config = dict(
    n_layer=20,
    d_model=64,
    n_head=2,
    n_kv_head=1,
    head_dim=32,
    d_mlp=192,
    vocab_size=6090,
    activation='swiglu',
    norm='rmsnorm',
    norm_place='pre',
    norm_eps=1e-05,
    positions='rope',
    rope_base=10000.0,
    rope_fraction=0.25,
    qk_norm=True,
    attn_scale=0.177,
    bias='none',
    tie_embeddings=False,
    parallel_block=False,
    init='normal',
    init_std_qkv=0.0584,
    init_std_o=0.0725,
    init_std_up=0.0835,
    init_std_down=0.0835,
    optimizer='adam_hyperball',
    lr=0.00425,
    beta1=0.9,
    weight_decay=0.0,
    lr_head=0.00763,
    warmup_steps=276,
    schedule='wsd',
    decay_fraction=1.0,
    decay_shape='linear',
    final_lr_fraction=0.0,
    batch_tokens=16384,
    seq_len=1024,
    doc_mask=True,
    train_tokens=128400000,
    steps=7837,
    dataset='wikipedia_en',
)
Each number is 128 + 32 x the weight over the matrix's rms, rounded and kept within 0 to 255. Layers, rows and columns count from 0. Numbers have three digits each.

# layer 14 MLP down, 64x192, rms 0.0831, rows 0-63, columns 32-63
122063147131164182183196137115101125165125118172166135146106146110154061144144117132108132121113
119119138089139092126148130138162120115065127102108155117115142102112142119138129151159141131157
169088068153111094108067079138084092139111112160187067106115126127145148164151092180149076165187
210121132211080131126132073108101153175150102132094167103034146085088109115157175135186136118147
120115216106108101116155145128125135141123108094183120163112175097148192130108097060136124101108
121133122123088173103164119103142149136138111191130105141157138127141096119090121093132115130136
109181169088133137164134115115175098145096086121098103128161163139143113145150078074159101187173
139109163112110137114129081093131034107113138088127137134151155095156156123132132160157101102130
116125122154118131140166142110096161153153089171152044124109145167118137122110123101135078100063
169086163132161150237138148159141151067153081159120146104125111187113127148126109148128127148090
163122137180144165098093108152105162162132103172149169129086135088138146130120091146088156203154
117126105125165097128117125131146158164101156137074122206137140138118141128107163091129110136157
141154144129121126164127092120152090135167187109077134069187123123158136188153117175030119064084
076122141148133090084118154162135135101144106118085098155126094160104175122162137120183101103085
153157208204164149126139100169086100144088133144131112120141085139140159142131118085066148085125
122139195148120134120163076129119097133090182065139171127125072115157094150107119113166110117117
164128111087155131126141173128134095104108101102126126147092136136067144129108184143082163157114
097113116103171166103104140122120169145145038160092099161114139110158131122141115126144206123109
044129057082172124094170132212147127196038094099068207197165116098073174104101182190046043180048
113093130130112155171124147074118110101217117114058118121076143143075141150152158122169167134137
148122103115148130115132126166133144080113148142097123144126121131175098119120108084129134095129
149100097107081141126147081088071132172150115076124107138123122098167149176151131085122098121161
113129128127114145121161087209114161131156109112118149155141160140134132109110164194190135160114
090142168108117119105105125105177102104111145158152190117130139104079135127145102118089127196073
144147134078150147197102099105134140155138142139093136172135201146181118158112184143132106154141
119105101115145068094113093103133121126135138104112145155163142090150108199170085105116128147131
151102107122138213092146114143105129138074077142109111147126139051182088133088072186102104133129
181091133130120098140135128161158127115083145085150103154131108137156097066161159135109113125111
120162158199121083164110144152131135187123141154175146080083110063124147076093181143099183109115
134111117149169120168088144123070117081110142151143160155095094113108082122134113160159126171157
170056071121163161184148095127155110119182158198131125128178097118103182154116191083106137162049
102096101146120019106095140120082134131108169158123144103093085159166141142116135136129111150103
070137154117138128081180143149128076168179154120101111139121121150158130149061102076115111145102
094153138099151139164237156141136096144080097124105079119156199136053029155101108211148125144129
144110132156106124154152079099097064099133108119091146115136180125158093122099093174142071173121
070170117169125188099115144175129106123130090151190097127070122101165134126097167156080118149091
158130140120140104097129136120152147117098141133118110116152160127113092173132165165130103164098
085118155107158126145114067092113168088172179140116137129102139086109172162110123177115142144093
121155120082116121123214024108202130144074118134111137165120170183180122171120115092167139075200
156115159128163059153082118117117115154101132175122133108137112173075134105162213134090084127148
120094104107074148088117133126159132202101113095080129092218161068119155102115137114069121142074
152105109008118121123142113131123038092136085084151167130077160137149080186140107174193115106139
140116173167148103109156163141122155139148158095083110151092137159134105123130105124122124100135
175126123133125104119102091170166114093132131096077110129136179095156155140134124108162139209116
127155121159172118130140119115100161113187149152130135165165205176080072125164153148167105109138
195172166145124146170106138089131108160095151105144122146153092139156090142153122192131111170113
168125162193152093161127096162106105117059142094107144150162097143150160092166143135122160140128
132117157138109145132101137080119132170093141117128107168193150124148124047171091095063098099093
111115140123125114163113137092172131167147079138111091078165154101145088071050146132103168182158
109093126126149120094101121154148103132117158076097142162114158093114092192131108134122198172085
049089119138073156183124080100139092184142109069122147124173091100135175093178106133137133125119
110126133102118142181154146113129094095130131134076115109140140179100136154126145105122160118130
118160118159171127158170117141157134047118086130119180175086107080148134111150127189162107159129
131122113167131123118129193102077115169149164083128128132128120096080139138152194108183144180144
076194157117184125113158207138152167135139151158154091136129144084071127114070167137091114135147
161095129089148168195128130170184172137098144196041135162134108109153131169114162072120150066103
123157099149148103074136134157063145156147167164095112152093099160100184106109133137137104155106
126099106121114102064074115131148143174102116084085082084119186119071076158139189092097166083151
175163124124103136155130071104125091110143128092123113110186086091153124164073149147164140157166
147187102085215139119142087132210120097124213165114178122114082126111118101141168130167129092156
110145103168146136155090135155085121147203116133145133134096118133114144133169102220121064121153
196120166172162113097133152168202110113166105095068173167135145095133164160134159169117096150089
124154182085116112130130134105088137105142145109134071084127110144105083094140140190132171104093
167204141168108146121156090119089104120093127134098100186077152140053160113096121126139140094145